From a checkpoint of a small transformer trained on Wikipedia.
Size: width 96, MLP 384 tanh GELU.
Architecture: LayerNorm before each block, learned positions, biases, tied embeddings.
Each number is 128 + 32 x the weight over its row's rms, rounded and kept within 0 to 255. Layers, rows and columns count from 0. The size above them is the row's rms in percent of the matrix's.

# layer 4 MLP up, 384x96, rms 0.199, rows 274-345, columns 0-95
size [ 94 108  94 115 105  93  97  97  90 108 105 108  89  97  93 100  94  98 105  89 100 109 103 112 112  94 105 107 104  96 121  93 111  78 113  95  94 109  99 106 100  90  96 101 114 109 116 102 103  88 103  92  94  96  81 102  94 112 104 107 104 108 110  91 109 104  90  93  94  95  86 100]
[[150 136 164 157 139 142 157 137  93 134  79 186 126 146 138 175  78 156 157 135  86 202 134 151 164 156 177  90 133 151 122  97 117 161 134 180 112 121 158 136 148  95 171 160  77 132 171  87 128 114 125 105 157  95 160 226 132 100 125 106 161 136 109 138 171 122 155 125  80  96  97 128  90  56 130 113 130 165 119 141 124 159 169 132 115 105 152 166 134 156  44 177 168 135 132 153]
 [133  81  89 110 123  86 109 200  96  84  71 154  73 103 127 134 102 114 121 186 164 118 146 143 103 130 146 159 180 149 102 124 146 149 143 154 151 100 126 175 178 164 103  64 153 124  92 180  90 123 119 125 143 126 110 134 161  88 185 155  90 167 117 117 140 152 149 123  92 147 124 159 142 151 155 107 114 143 140  97 199 107  81 169 165 114 119 142 147 109 127 185 131  34 120 178]
 [124 187 129 157 134 125 113  89 123 150 120 116 120 137 101 175 118 124  81 106 137 154 129  93 132 141 130 162 148 163 109 104 141 169 156  84 121  94 142 133 119 105  95 117 144 118 135  88 160 164  98 167 176  71  79 206 178 106 132 110 162  58 144 145 212 171 148 133 180 120 151  76 126 157  99 102 198 149 124 132 139  98 126  82 107  93 161 156 151 155 191  98 192 146 134 154]
 [116  99 193  89 140 174 123 112  46 134 145 120 181 102 136  86  75 136 197 134  75 124  75 137  73 148 150  66 143 119 132 106 158 121  85 164 145  89 111 123 127 112 134 145 136 105 123 122 123 132 153 133 140 119 192 135 135 128 125 167 142 135 112 120 134 174 151 155 192 150 130 116 151 112 143 110 146 175 151 115 165 144 119  88 107  75 159 114  11 121 164 151 151 159  82 146]
 [ 71 134  81 153  90 113 150 124  92 157 180 113 110 117 120  90 145 151 163 126 121 121  96 175 137 199  67 119 123 178 114 123 132 160 133 141 138 197 120 105 149 150  95 140  69 164 135 151 112 125 137 126 110 111 158 109 133 156 110  75 118 100 106 132  98 154 137 109  85 116 100 116  98 133  79 114  83 134  32  74 122  99  44 204 129 186 146 125 157 121 144 123 115 147 167 156]
 [132 113  49  77 126 136 122 129 130 112 110 125 135  99  99  99 116   1 134 157 146 115 135 125 151 150 148  97 126  99  88 128 135 133 124 160 132 126 161 116 181 123 103 190 178 107 108 118 180  75 114 128 152  84 197 161 153  74 145 122 171 162 117 152 120 157 131  81 147  97 126  80 155 118 137 101  54 162  93 115 125 125 139  85 113  97 124 195 144 135 100 118 165 133  82 128]
 [158 141 124 203 162 157 182 117 118 103 135 174 140 160  56 128 101 132 150 131 147 101  96  69 112  87  77 176  60 138 110  98 171 138  70 155 141 142 129 120 136 161 145 138 166  87 168 165 126 176 133 114 174  92 172 150 142 123 158 184  94 155  96 119 108 136 152 187  82 110 129 150 164 160 115  94 171 109 136 101 153 136 100 141 108  80 129 129  97 204 166 151 126 123 140 103]
 [113 117 141 129  93 113 181 123 183 141 154 111 113 133 145 159 148 116 157 110 114 112 122 102 159 169 155 124 135 138 137 108 108 142 124 145 176  55  76 167 146 120 141 178 150 115 107 122 137 119 124 169 145 157 124  61 183  82 137 120  85 140 162 123 161  68  86  86 109 112 131 101 169 104  49 111 180 111 135 224 148 138 187 153 139  75 105 140 146 137 103  96 113  95  96  58]
 [125 166 123  96 101  97 125 154  95  99 165 151 166  75  64 162 108 162 151 164 154  99 136 105 144 129 159 102 132 139 117 146 118 102  59 134 107 135  96 129 132  80 164 153 199 134 118 147 174  85 106 168  90 164  98 148 103 187  47  80 145 167 163  89 113 148 105 118 169 114 160 128 123 107 170  95  62 129 117 152 119 110  83 136 120 138 137 106 106 161 194  82 144 105  78  99]
 [172 157 117 157 126 135 201 110 171  85 142  65 171 105 137 135 116 174 152 118 132 102 165 146 143 187 112 149 177 132  79 164 141 128 116 157 167 117 156 127 200 112 139 147 115  57 139 113 111 115 139 205 118  82 145 116  79 112 133 114  89 156 114 137 126 134 158 128 113 117 169 107 115 149 101  51  98 108 151 153 126  83 130 119 118 136  36 189  98 115 182 159 116 116 124 142]
 [182 156 139 133 109 121 148 132 162  87 143 104 115 108 112 146 114 130 149 185 181 112 142 179 169 126  89 145 124 108 124 101 185 104 127 118 121 144 154 130  90 116 117  92  94 172 198  99 160 105 119 104 146 107 138  62 160 138 114 127 148 163 101 150 146 145 142 209 152 129 108 165 170 119 138 237 106 135 151 125 120 134  57 102 162 112 143 134 120 110 101 223 150 181 154 130]
 [ 99  66  95 150 104  59 158 126  83 161 110 124 178 173 105  94 127 138 120 168 161 111 196 108 104 143 151  77 154 166 122 103 137 126 179 132 140 119 177  94 125 142  80 191 156 152 144 202 199 177 126 106 181 133 158 130 134  73 125 170 120 129 123 116 151 139 115 138 152 134 100 175 118 133  57  74  90 155 143 140 136 106 136 115 142 110 165 109 131 166  81 111  95  97 121 109]
 [ 76 109  96 181  94 142 156 112 169 150 130 154  88  71 139  74  73 134  98 140 176  63 129 124 121 129 179  68 176 110  99 130 101 142 146 134 156 100 130 105 117 179 136 165  69 148 155 141 128 140 100 133 104 110 137 117 134 165 123 148 105 164  94 165  87 175 115 140 198 111  66 147  74 157 139 105 105 109 141 188 125 147 134 183 138 131 154 168 121 157 193 105 109 138  75 129]
 [ 78  92 126 178 134 129 139  93 156 178 118 117 125 142 130 129 126  96 147 184 112  93 116 159 167 116 101 132 121 188  50 155 127 158 154 112  92 111 117 122 108 132 180  91 160 133 123 151 166  87 164  61 152  78 170 163 152  98 163 138 106 139 104 121 178 158  88 171 109 111 140  74  70 150  91 167 152 102 149  94 140  99  96 115 128 144 148 169 135 117 138  52  97  82 170 182]
 [131  82 120 122  92  57 104 128 112 146 126 129 104 200 100 100 156 153 158 136 119  49 123  83 127 100 137  72 124  86 113 152 117 129 153  97 144 133 130 152 110 123 151 156 148 109 126 159 144  58 136 173 119 206 100 137 110  87  88 100  69  91 105 118 127 107 135 146 149 116 165  80  98 101 182 145 128 118 170 148 140 177 120 126  62 118  71 144 120 202 111 169 113 129  75 107]
 [107 143  94 171  91  82 109 130 129 129 142 114  97  99 162  94 134 104 120 135 158 128  97 137 127 118 145 130 148  98 119 115 115 115 103 180 191  89 143 147 118 121  63 105  93 176 137 159 153 103  59 145 139  96 108  61 123 121 134 159 117 116 150 157 170 163 178 101 196  72 121 144  53 139 128 118 131 106 146 146 144 122 116 135 164 122  22  81 186 103  99 125 153  79 183 124]
 [148  64 139 147  87 138 175 149 165 130 109  93 170  88 118  89 132 144  87 139 149 129 125  98  90 154 156 134 155 106 160 107 130 192 113 116 132 151 155 124 107  88 100 180 134  88 138 193 142 123 114 143 147 113 119 164 145  96 173 206 114 165 153 150  73  57 159  97 123 129 206 147 135  78 141 140 187 134 107 147 124 162 149 131 149  91 101  70  93 152 157 121 158 163  81 166]
 [186 166 143 134 112 151 103  83 106 125  94 160  54 163 135 118 119  92 108 206 101 125 115 145 107  93 156 106 179 148 133 148  95 119 116 159 127 160  93 128 143 111 117 142 157  70 184 124 145 116 129 118  98 117 131 210 169  50 142  82 113 135 124 135 156 105 141 121 119  83 108  97 144 155  76  63 133 152 185 156 142  86 119 112 131 151 112  75  74 136  86  74 102 140 157 157]
 [171  94 137 109  89 130 122  74 120  88 126 125 195 140 185 141  84 147 149 119 154  96 143 129 103 116 133 156 151  70  71 137 119 123 155 103 206 155  91 118 168 148  97 143 100 134  74 135 157 131 123 154 142 160 134 110  93 151  73 151 113 174 141  99  92 139  41 131 116 161 136 124 156 195 123  93 110 155 189  73 117 134 129 161 149  96  84 107 107 180  96  76 158 121 140 102]
 [ 96 133 213  85 117 124 122 116  67  78 125 129 119 154 121 131  86 181 105 154 135 115  89 124 102  65 149 118 139 115  79 153 134 147  93 124  59 177 113  94  91 151 137 122 109 138 110 114 162 132  97 109 137  44 172  79 164  90 146  69 117 166  94  96 115  87  98 153  93 149 106  78  85  92 111 171 109 134 110 151 132 106 150  95  91 152 142  67 123 107 131 144 128 188 145 110]
 [ 58  66 139  90 131  65 135 135 153 133 129 106  99 139 138 117 166 107 150  97 143 135 171 140 161 180  97 120 153 182 128  80 126 140  98 178  99 111 161 120  69 153 153 133 123 105 104 153 111  96 139  23 151 129 133 133  94 144 184 151  42 129 188 162 105 116 106 125 189 124 150 128 108 164 124 122 160 164 101  99 149 173 108 132 143  62 104 114 122  95 136  93 122 142 106 113]
 [129  96  69 176 141  43 114 118 148 151  75  75 143 113 131 164 129 108 116 127 143 120 147 119 152 148 108  91  87 120 112 145 177 154 129 143 120 155 179 146  97 181 123 147 165 140 189 151 140 176 176 152 152 103 113 116 182 138 174 152 149 106 138 128 123 128 169 122 144 120 174 158 131 101 155 136 132 148  84 123 119 227  59 108 150 131 158 131 175 102 148 156 146 184 165 193]
 [122 141  93 135  73 169  81  77 184  80 122 155 117 106 156 111 163 161  80 167 150 116  99 156  95 129 132  84  61  86 156  97 163 156 142  73  34 140 111 105 128 114 142 106 110 143  89 169 173 194  96 106 133 141  73 105 115 137 145 154 106 140 150 145 141 145 155 120 107 157 137 162 143 144 108 145 187  97 137 147 100  76 154 117 148 120 135 104  95  99 195 184 122  96 118 148]
 [137 121 204  88 166 126 156  93 158 176 147  93  54 143 104 143 113 135 151 137 150 110  97 132 171 212 109 127 201 151 128 140 145  88 109 120 135 131 122 190 131 117 174 116 119 115 147 109  96  89  82 136 112 103  59  60 137 187 161 103 121 128 146 119 157 123  89 152 152 121  67 134 146 185 110 151 162 113 132 142 151 107 114 129 187 132 100  58 116  94 154 154 108 132 156 108]
 [130 136 133  87  85 130 210  92  85 210  96 121 167 179  87 169  82 162 109 204 107 146 108 119 143 153 179 143  86 134 142 126 116 186 155  94 121 112 111 145 167 137  97 169 131 169 143 158  80 161 145 157 163  83 116 170 154 134  90 120 158 102 127 159  96 115  93 112 155 128 115 146 202 116 111 145 195 158 128 132 130 170 127 195 147 127 131 165 138 120 126  92 148 120 116 133]
 [ 92 100 196 154 119 152 167 140 168 106 114 111  88 133 117 141 130 122  95 126 174 133  99 117 104 129 169  64 151 118 134  90 143 165 171 177 101 108 133 135 128 157 111 125 152 177 175  51 129 127 144 140 155  87 162 120  66 153 116 138  97 154  97  56 154 105 180 191 175 106  81  96 114 127 137  72 186 169 148 122  95 120  92 114 115 108 150 160  74 103 169 147  98 166 117 141]
 [164  52 135 134  70  78 130 135 106 117  97 165 171 104 132 143 145  85 162 113 126  66  69 146 142 149 149 119 163 109 150 145 180 123 174 102 197 130  91  91 161 133 215  75 143 199  81 130 117 131 156 105 174 130 159 125 169 128 100 108 115 177 114  92 155 115 113  97 173  98 148 133 130 154  99 105 127 161 137  95 116  68 152 171 148 127 124 154 104  90  83 114 140 129 133 117]
 [116 174 159  59 158 211 149 146 141  86 141 139  78  81 114 149 149  84 123  99 139 111 169 160 144 144 202 153  77 163 151 112 122 141 120 175 140 131  80 122 202  92 136 126 128 189 155  97 146 124 106 124 143 118  94 125 122 120 188 134 124 190 124 154 120 144 178 135 131 140 141  99 192 170 142 128 158  88 161 163 116 156 137 170  97 114 134 106 127 144 134 132 164 197 147 178]
 [172 112 106  94 128 109 135 169 157 113 105 187 108  74 127 171 113 141 127 127 135 124  70 122 106 141 116  96 159 152 160  66 183 174 126 104 106 160 175 179  94 179 157  88 140 137 197 138 154  89 120  69 158 147 134  80 115 114 109 171  44 164 115 139 127 154 127 101 150 166 103  99 141 108 119 104 153 150 112 154  93 131 114 188 111 125  79  94 111 175 172 125 115 174 165 157]
 [157 127 120 112 167 129  90 112  99 170 111 190 124 164 134 196 108 109 114 185 141  84 164 150 128 116 113 109 138  82  96 145 121 119 133 161 145 143 121  91  66 102 131 123 154 171 169 158 113  90 152 148 146 116 108  91 159 124 105 127 164 130  75  87 129 152  65  85  83 131 124 113 103  79 100  51 112 144 125 175 162 109 115  98 130 110 117  94 190 178 200 110 133 136 129 209]
 [202 142 100  79 155 151 181 166 120 157 147 198 145 182 127  72  62 125 137 143 141 156  76 120 166  91 130  86 120 115 117 127 178 131 183 143 141 148 130 130 133 101 183 117 135 196 131  86 149 129  92 176  83 147  70 143 155 150  33 134 171 150 108 118  97  88 149  74 142 134 124 169 125  87 130 137 146 120  84 135 134 125 151 150 128 128 164 118 135 100  99 101 140  96 128 141]
 [143  70 100 139 101  82 151 136  48 202 138  77 155 124 158 126 152 135 128  78 112  84 137 137 125 123 175 133  72 150 143 178  96 129 143 175 152 104 120 162  86  51 160 128 107 167 127 151 105 102 150 145 112 173 128 124 103 151 105 142 200 101 110 117 144 166 125 135 126 145 115 135 165 150 166 194 119  82 138 180 153 106  93 132 152  97  98 133 126 154  82 118 108  59  95 169]
 [160 127 132 145  96 137  94 136  95 185 109 129 147 113 148  84  66 141 122 129 135 100 164 153 169 108 110 172 156  68 124 138  92 127 111 150 162 140 113 169 132 118 189  95  96 104 145 108 125 203 136 184 149 107 100 163 167 125 174 139 145 165 101 159 141 198 163 162 135 213 139 121 155  91 121 138  66 132 213 119 152 125 112  90 104 143  90 169 169 150 146 106 133 106 159 157]
 [108 116  98 160 113 154 127 144 147  66 119 121 156 127 130 137 128  78  97 116 100 148 139 120 171 132 143  83 185 154  93 131  57 127  88 160 104 178 164 132 131 104 123 114 189  21  99  99 140 140 146 116 114 158  79 102 109 168 133 101  55 146 163  86 117 122  83 114 180 124 149  92 140 123  97 148  98 106 104 159 163 156  94 158 175 115 102 134 160 159 118 181  91  91  77  99]
 [129  88  86 118 106 111  80 152 138 134 159 110 159 149 160 144  79 149 132 155 119 106  45 145  74 127 158 111 140  95 154 124 149 195 148 142 165  67 117 117  98  66 154 108 118 102 103 128 104 169 145 166 119 190  95  83 112 144 100 136 110 138 112 162 179 174 110  98  37 129 149 115  98 126 109 103 181 105 183 137 130 152 202 159 134 121  86  97  98 148 159 143 136 126  91 107]
 [122 125 124 137 107 194 132 120  94  86 147  91 163 167 103 176 100 135 109 202 130 139  91 105 110  87 125  64 132 154 117 160  96 162 219 134 105 110 108 156 115 182 119  73 143 160 109 198  78 145  77 139 145 145 127 136 117 100 170 108 141 128 148  66  92 102 175 159 147 172 148 141 131 115 115  98 130 106 111 130 110 163 140 110 166 167  58 113 141 109 150  95 106 140 111 194]
 [ 94 124 105 100 125  94 131 110 153 141  91 173 167 120 117  83  95  36 126 147 157 121 145 130 174 114 108 150 220  85 133 124 131 138  75  71  92 158 124  75 169 152 165 129 112 109  75 129 128  89  90 145  92 114 103 133 120 134 121 130  85 115 112 144 135 170 113 136  71  98  87  54 155 134 126 163 132 126 154 151 104 122 161 152 175 123 137 129  68  77 182 110 125 189 148 109]
 [156 125 159 100 115 147 140 127 138 132 152  86 230 140 160  85  49 109 163 102 129 115 127 120  54 140 153 123 187 117 175 118 163 157 133 137 140 118 136 126 186  68  73 137 106 105 121  70 149 166 141 111 130  77 139 101 176 132 115 115 138 158 150 126 126  96 152 156 154 137 146  58 129  86  95 150  83 117 201 201 141 131 144 100 149 137 148 133 110  77 150 133 136 133 163 134]
 [158  72  88 129 170  55 146 140 120 118 139 141 175 207 130 152 138 164 115 102 152 143 118 129 127 134 148 130  46 104  61 135 126 161 136  73 129 137 154 123  75 110 183  40 135  75 163 137 157 136 154 134 120 173 102 144 125 159 118  76  67 177 124 162  98 169 131 158 148 116 157  95 164 124 130 127 158 198 103 114 172 137 137 140  90 128 102 123 127  93 157 155 125 112 132 150]
 [152  26 128 136 117 119 107  90  97 135 147 145 171 153  91 163  86 184  96 111 115 161  78 153 106 176 164 115 165  86 118  76  90 182 143 109 109 186 122  95 157  93 140  95 134 134 143 198  81 136 125 149 100  99 146 100 129 113 113  98 138 160  86 116 119 125  99 115 109 157 124 146 158  98 105  95  98  82 133  98 139 203 151 131  96 159 160 115  98 197 125 125  92 154 173 107]
 [111  92 171 141  94 136  80 126 113 102 134 107 155 181 141 128 151 146 138 183  84 126 170 101 196 144 104  92 176 109  62  66 145 191 142 125 131 153 119 151 127 103 111 177  87 141  75  97 132 150 111 149 180 122 159  89 167 115 247 129 153 121 165 124 128 147 164 106 152 130  75 123 138  83 132 119 183 130 121 137  96 160  84 122 144 115 141  88 111 113 130 145 105 103  83 145]
 [139 106  99 117  93 116 120  56  89 152 156  82 160  80 176 117 129 145 123 107 112 163 128 116 111  81 141 120 123 152 130 108 104 129 142 141 107 167 146 153 157 104 136 140 215 184  68 117  86 162 170 133 133 112 105 148 150 135 158 179 122 165 111 195 184 117  93 129 154 161 157 108 153 101 129 122 144 149  94 108 128 130 161 135  55 154 113 164 104 157 144 133 196  93  82  40]
 [199 103 168 123 182  90 126 132 127  99 125 138  75 110 133 122  70  88 109 175 122  95 162 197 159 132 116  87 182 103 109  90 113 128 142 125 159  91 189  82 158 145 183 132 163 155 111  60 148 184 129 138 104 165 147 125 151 133 187 153 141 100 138 123 124 147  83  93 118 174 158 157  95 180 102 133 124 131 158  94 186 129 102 135 190  88 152 164 134 107 152  94 122 111 121 115]
 [149 104 133 154 162 145  88  89 180  36 137 114 157 112  74 127 132 135 114 180 129  74 135 117 128  66 157  88 162 154 123 141 142 131 175 155 148 159 149 108  73 108 150 133 171 113 156  76 130 154 106 178 189 134 111 144 114 118  92 150 212 141 142 147 145 145 165 134 164 139 125 119 120 136 187  92  92 121  92 151 125 162 171 167 144 132 137  84 134 123 144 142 156 203 190 112]
 [123 128 107 145 110 108  94 161 182  73  94 111 166 149 161 137 149 115 174  93 229  63 100 144 152 158 156  78 134 142  63 119 142 141  91 110  94 115  95 165 165  65 127 112 113 129 155 169 117 138  99 139 140 191 101  90 120 112  95 140 140 107  82  69 140 125 103 146 146 162 169  57 127 170 145 153 163 125 114 117 100 139 137 106 125 118 140  94 129  63 134  96 155 151 142 181]
 [132 184 146 149 119  93 188 130  65 125  80 141  94 167 124 172 114  86 122 106 197 144 136 213 142 164 186 119 161 172 114 112 188 180 142 103 153 154 168  87 153 143 141 119 125 154 145 158 128 171 127 146  84 115 134 129 122 141 122 144 101 127  94  51 167 140 101 126 170 111 113 123 118 153 123 107 124 111 132 145 113  76 135 146  96 187 155 116 170  79 178 163 115  84  78 138]
 [ 86  80 174 118 167 131 146  99 145 161  36 147 153 179 110 123  90 116 111 156 166 135 103 116 117 121 153 122 131 110 180 122  64 148 155 175 141  85 155 134 117 121 114 122 126 138 160 150 121  70  83  99 147 145 134  67 126 146 102 103 136 126 136 179 123 127 114 168 153 105 158 151  99 161 146 145 178 122 115 133 116 120 131 188 109 116  60 116 120 149 122  42 148 121 232 163]
 [178 158 125 157 105  91 102 133  74 120 152 136 163 142 147 117  73 138 100 116  88  88 174 202  52 107 124 124 112  94 132 164 172 145 101 132 169 147 101 111 112  87 108 167 178 110 125 167 179 138 133 157 135 126 162 141 176 107 174 101 176 175 110 180 186 123 185  69 116 126 144 116 156 151 139 136 173 130 119  73 128 104 103 140 130 107 117 172 108 203 107 162 111 103 129 107]
 [133 139 132 172 169  98 133 134 127 141 112 174 124  97 100 144 133 106 132  86 171 132 181  91 162  77 122 120 198 144 172 101  54 110 164 179 101 126 152 171 150 135 201  84 182 134 123 163  98  78  91 126 110 139 141 107  66 114 116 148 193 124 152 147 111 107 145 155 138 108 140 145  98  83 157  98 117 188  66 122 185 135  93 126 114  97  94 144 124 121 156 114 110 111 197 115]
 [115  99 132 117  89 151 124  98 143 173 133 141 105 139 137 205  99 153 128  92 144 112  97  90 113  95 168 130 152  86 110 107 154 139 148 103 174 211 166 171 146 145  84 183 119 142 108  37 154 115 113 118 166 178  49 119  97 154 129 148 116 140 128 138  85 132 148  90 110 109 157 188 145  91 154 135 119 160 120 115 143 165 119  88 147 144 114 100 121  75 124 132 113 195 199  98]
 [130 127 103 155  84 107 161 136 123 171 136 143  72  49 127 182 131 107 148 164  59 111 110 107 128 148 111 163 160  98 169 160 182 169 125 110 164  96 112 170 112  89 138 149 136 200 104 122 144 133 124 114  74 111 166 161 105  74 157 119 128  86 169  71 122 134 126 148  81  82 182  89 162 131 196 127 118 152 139 113 152  99 110 133 112  95  74 130 118 130  92 160 106  67 129 164]
 [170 139 130 182 118 111  56 147 167  89 158 172 167 198 201 129 166 100  92 137 103 162 154 136  95 129  81 137  95 134 127 112 146 160 103 163 106 117 137 112 189  95 106 110 249 126 116 151 117 132 125 188 147 143 126 109 146 113 177 145 164 136 126 148 134  83 186 134 130 101 139 145 144 153  67 176 132 100 140 128 161 103 133  92 113 105  88 139 100 129 131 153 102 133  88 154]
 [195 149 102 129 107 135 137  70 145 166 146  81  81 183 155 138 136 107  97 137 131 147  81 143 121 223 130 115 100 170 173 137  99 144 157 133 156 116 126 108 162 117 177 213 157  96 125 134 149  58 136 136 166 133 164 120 101 156 111  96  90  98 151 179 112  90 132 134 147 116 135 119 120 126 155 161  50 156 140 116 128  74 187 110 140 108 178 130 110 119 162 141 143  66 152 131]
 [124 104 100  99 187 119 112 125  75 139 135 108 166 153 138 135 125 151 161  89 134 103 142 110 123 135 185 124 102 161 119 169 126 158 161 123  36 180 121 148 119 135 176 124 156 182 150 192 152  88 157 154 113  98  93 147 165 100 180  87  78 174 111 142  88 114  99 108 160 146 163 154  82 152 111 148 136  72 141  79  94 129 107  66  77 168  98 153 151 125 129 113  84 140 190 130]
 [160 120  92 141  53 170 173  86 131 191 115 144 149 123 109 113 140  77 132 128  95 148 101 130 143 160 140 160  64 150 158  97 172  75 135 197 132 132 121 128  75  89 119 142 118 140 145  87 139 111 138  74 166 175 106 129  87 140 168 153 116 148  87 153 211 102  91 184 132  89 152 117 140 119 125  77 129  67 144 104 143 127 120 135 134 202 127 141 120 139 111 121 124 175  71 100]
 [152 117  73 100 166 123 151 132 153 178 204  90 149  69 187  64 113 111  89 145 107  77 110 135 144  96 160 106 199 105 133  87 159 129 182 133 120 140 122 148 113 114 144 165 160 135 152 124 164 102 107  95 155  96 132 151 145 126 147  71 131  77  66 160 174 114 151 117 210  94 129 126 113 140 127 145 174 100 112  79 150 145 173 158 110 113 151 132 114 187  96 116  89 114 145 134]
 [136 118 169  66 127 169  89 146  87 141 119 185 123 157 133  79 135 108 154 111 127  91 166  47 107 188 111 123 167 102  70 106 114 152 118 126 111 123 138  72  92 110 121 207 120 179 118 182 124 198 152 127 202  97 147 189  89 127 125  86 142  52 140 111 133 112 137 132 159 176 101 149 124 141  69 144  96 123 135 143 131 141 110 117  96 157 124 152 143 137 121 116 142 145 152  97]
 [123 177 136 125 132 109 167 140 143 185 157 179 139 112 121  66  75 125 130 112 190 150 135 114 104 199 128 145  79 124 127  51 135 141 127 133 116 121 121 139 189 160 132  85 141 153 152 171 185 105 146 134 107 184 117  88 155 106  94 145 120 164  85  82 143 160 143 157 136 106 125 165 108 158 149 117 156 188  77 118  96 133 146 152 143 132 138 172  65 168 106 139  62 104 181  88]
 [190 129 110  95 176 169 162  98 157 133  91 107 148 171 104  93 134 104 144 132 182  81 180 125 169  80  96 151 127 105 126  96 177 162 126 147 102 199 142 119 153 154  67 164 142 149 125 104 126 141 130 169 108 161 147 133 171 146 152 146 164  87 136 111 127 188 158 152 115 123 145 108 124 178 164 171 132  86  66  60 142 107 113 139  98 122 112  92 115  73 158  84  85  78 147 152]
 [115 126  72 101 111 140 114 140 165 111 122 124 108 172 118  96 153 155  98 142 188 119 150 112 102 124 111 181  82  84  75 121 132 117 118 138 193 151 141  95 128 130 190 134 176 193 106 160 124 150 142 124  72 142 133 100 133  98 111 165 189 155 192  73 147 109 134 136 143 130 155 137  13 153 159 147 102 120 123 101 167 123 107 178 167 132 101 148 190 107 147 137 181 122 138 128]
 [139 157 119  82 133 129 125 137 120 158 135 132 128  82 203  97 109 107 152 108  75 105 135  89 140  76 123 104 133 161 129  86 109  58 172 116  90  87  99 178 171 129 143 173 119 138 169 166 114 167  81 155 122 146 105  42 128 185 131 172 134 111 141  68 158 104 144 152 141 109 143  88 147 128 149 110 128 178 104  98  57 142 182 115 127 168 140 162 116 111 139 113  79 147  78  85]
 [128 169 147 182  74 178 146 107 132 131 176 171 128 168 140 113 137 126  86 104 159 151  93 193 134 187 156 117 168 144  81  99 115 156  80 143 130 142 172 143 158 117 147 102 146 144 109 125 121 152 107 142 167 124 219 122 123 187 138 136 115 152 166 162 130 158 120 134 176 136 125 172 130 131 119 110  99  95 165  60 140 129  92 165 144 109  92 139 127 111  94  63  97 146 194  53]
 [128 133 152 107 164 138 155 162 127 102 128 176 127 100 189 159 149 137 190 111 178  80 164 139 120 160 159 181 158 104 175  99 137 163 160 161 124 155  49 127 107 134 148 108 109 126 111 142 115 141 143 128  98 121 132 155 186 140  81 146 150 140  80 154  91 140 169 117 135 152 135 180  76 113 126  93 146 122 109 129  88 160  88 231 159 132 138 169  86  76 121 191 158 118 173 116]
 [ 92  94 183 142 137 131 177 129 125 182 145 136 106 168 159  90 141 119 112 174 172  89 189 193 184 171 147 117 134 136 171 105 107  99  97 109 152 129 154 163 141 167 149 134 136 152 207 138 119 119 106  91  99  84 100 120 117 164 127  55 160 182  81 118  90 179 116 161 169 141 138 127 135 157 112 138 108 111 146 156 158  83 155 107  84 162 140 125  87 156 161 175 143 159 163 167]
 [138 137 175 124 113 151  99 141 118 140 115 122 144 133 154 101 143 116 127 108  64 128  99 144 113 120 121 141 132 134  69 135 134  77 136 164  90 155 187 128  69 117 205 121 118 121 141 135 175  53 169 108 163 152  75  62 121 109 112 101 116 199 156 104  80 125 174 147 159 214 117 164 155 199  84  68 148 116 103 121 126 114 128 125 131  72 119 149 142 132 142 118  75 141 129  93]
 [177 129 132 173 124  95 111  70 120 153 123 152  94 131 144 114 139 155 124 101 142 145 130 109 129 141 162 113  94 133 101  74  88 137 106 103 107 122 136 129 135 149 147 105  79 113 101 104 148 141 124 129  78  90 129 102  95 118 110 196 171 177 125  82 120  88 111 117  51 153  89  97  83  86 126  27 107  83 106 160 120 145 165  45  96  88 100 121 159 144 101 166 108 122 141  50]
 [142 122 160 124 120 110 126 114 134 176 139 182 172 185 173 152 153 174 147 153 125 199  90 148 159  99 172 145 169 123 149 173  91  94  85 131 148 131 109 131 125 146 136 101 124 128  90 148 132 124 120  69 163  85  91 101 158 151 153 106 173 180  56 100  86  97 108 127 115 140 132  69 104  77 100  68 148 100 124  99 154 103 110 157 131 203  61 137 162  79 125 121 122 118 118  94]
 [142  82 115 153  70 112 115 193 120  93 131 145 119 161 166 125 133 162 106  77  93  99 137 144 121 122 123 170 109  98 152 185 122 115 151 190 125 118 160 109  87 150 168 183 158 125 100 122 152  90 100 130 225 125  46 125 206 169 118 124 130 144 144 156 140 125 185  74 123  83 137 175 168 119 125 131 104 138 134 121 140 176 127  80  90  83 159 117 146 165 154 106 132 114 107 110]
 [167  96 129  69 196 131 148 100 123 106 129 197 127 165 123 120  97 160 144 104 121 183 130 107 131 128 130  83 102  95 153 121 159 101 102 191 195 103 119  66 142 110 169 140 178 122 101 121 116 117 117 139 157 155  62 147 133 144  38 133 155 217 132 125 117  86 115 114 157 155  88 148 136 165 156 143 137 174 109  63 119 116 167 120 106 171 147 166 129  93 134  95 129 148 143 131]
 [109 139 148 160  75 139 154 149  45 183  78 101 143 184 151  87 119 135 120 145 146 112 142 152  93 160 143 101 128  84 157  94 146 109 161 110 183  95 154 121 153  90  73 140 130 115 105 118 168 219 114 101  91  96 140 127 130 159 136 125 114 161  91 157 129  95  70 117 116 171 136  99 125  98 121 150 153 148 170 175 184 125 113  81 107 117 120 169  79 134 153  64 129 181  90 101]
 [203  61  97  92 166 156 144 149 110 161 139  97 181 166 135 161 118 171 140 129 145 133 122  75 145 150 147 126 114 111 112  45 172  75  94 114 118 182 110 157  78 142 157 170 145 153 170  91  62 146 114 174 119  96 127 168 109 135 123 128 127 132  80 121 131 130 115 106 147 168  57  95 109 138 143 177  97 168 154 109 122 180 143 144 157 115  55 134 105 101  96 100 113 150 137 113]
 [139 124 149 117 123 112 141 102 194 150 112 181 116 174 144 162  96 154  91 153 183 126  86 150 154 111 124  64 142 167 127  72 171 101  60 129 116 143 119 117  97 151 154 140 152  83 188 128 110  99 122 164 119 117 174  81 111 107 141  57 126 136 136 122 133 128 111 115 104 128  89 127 176 119 198 129  93  83 121 218 143 150 110 144 140 123 143 117  88  92 141 175 152 108 208  99]]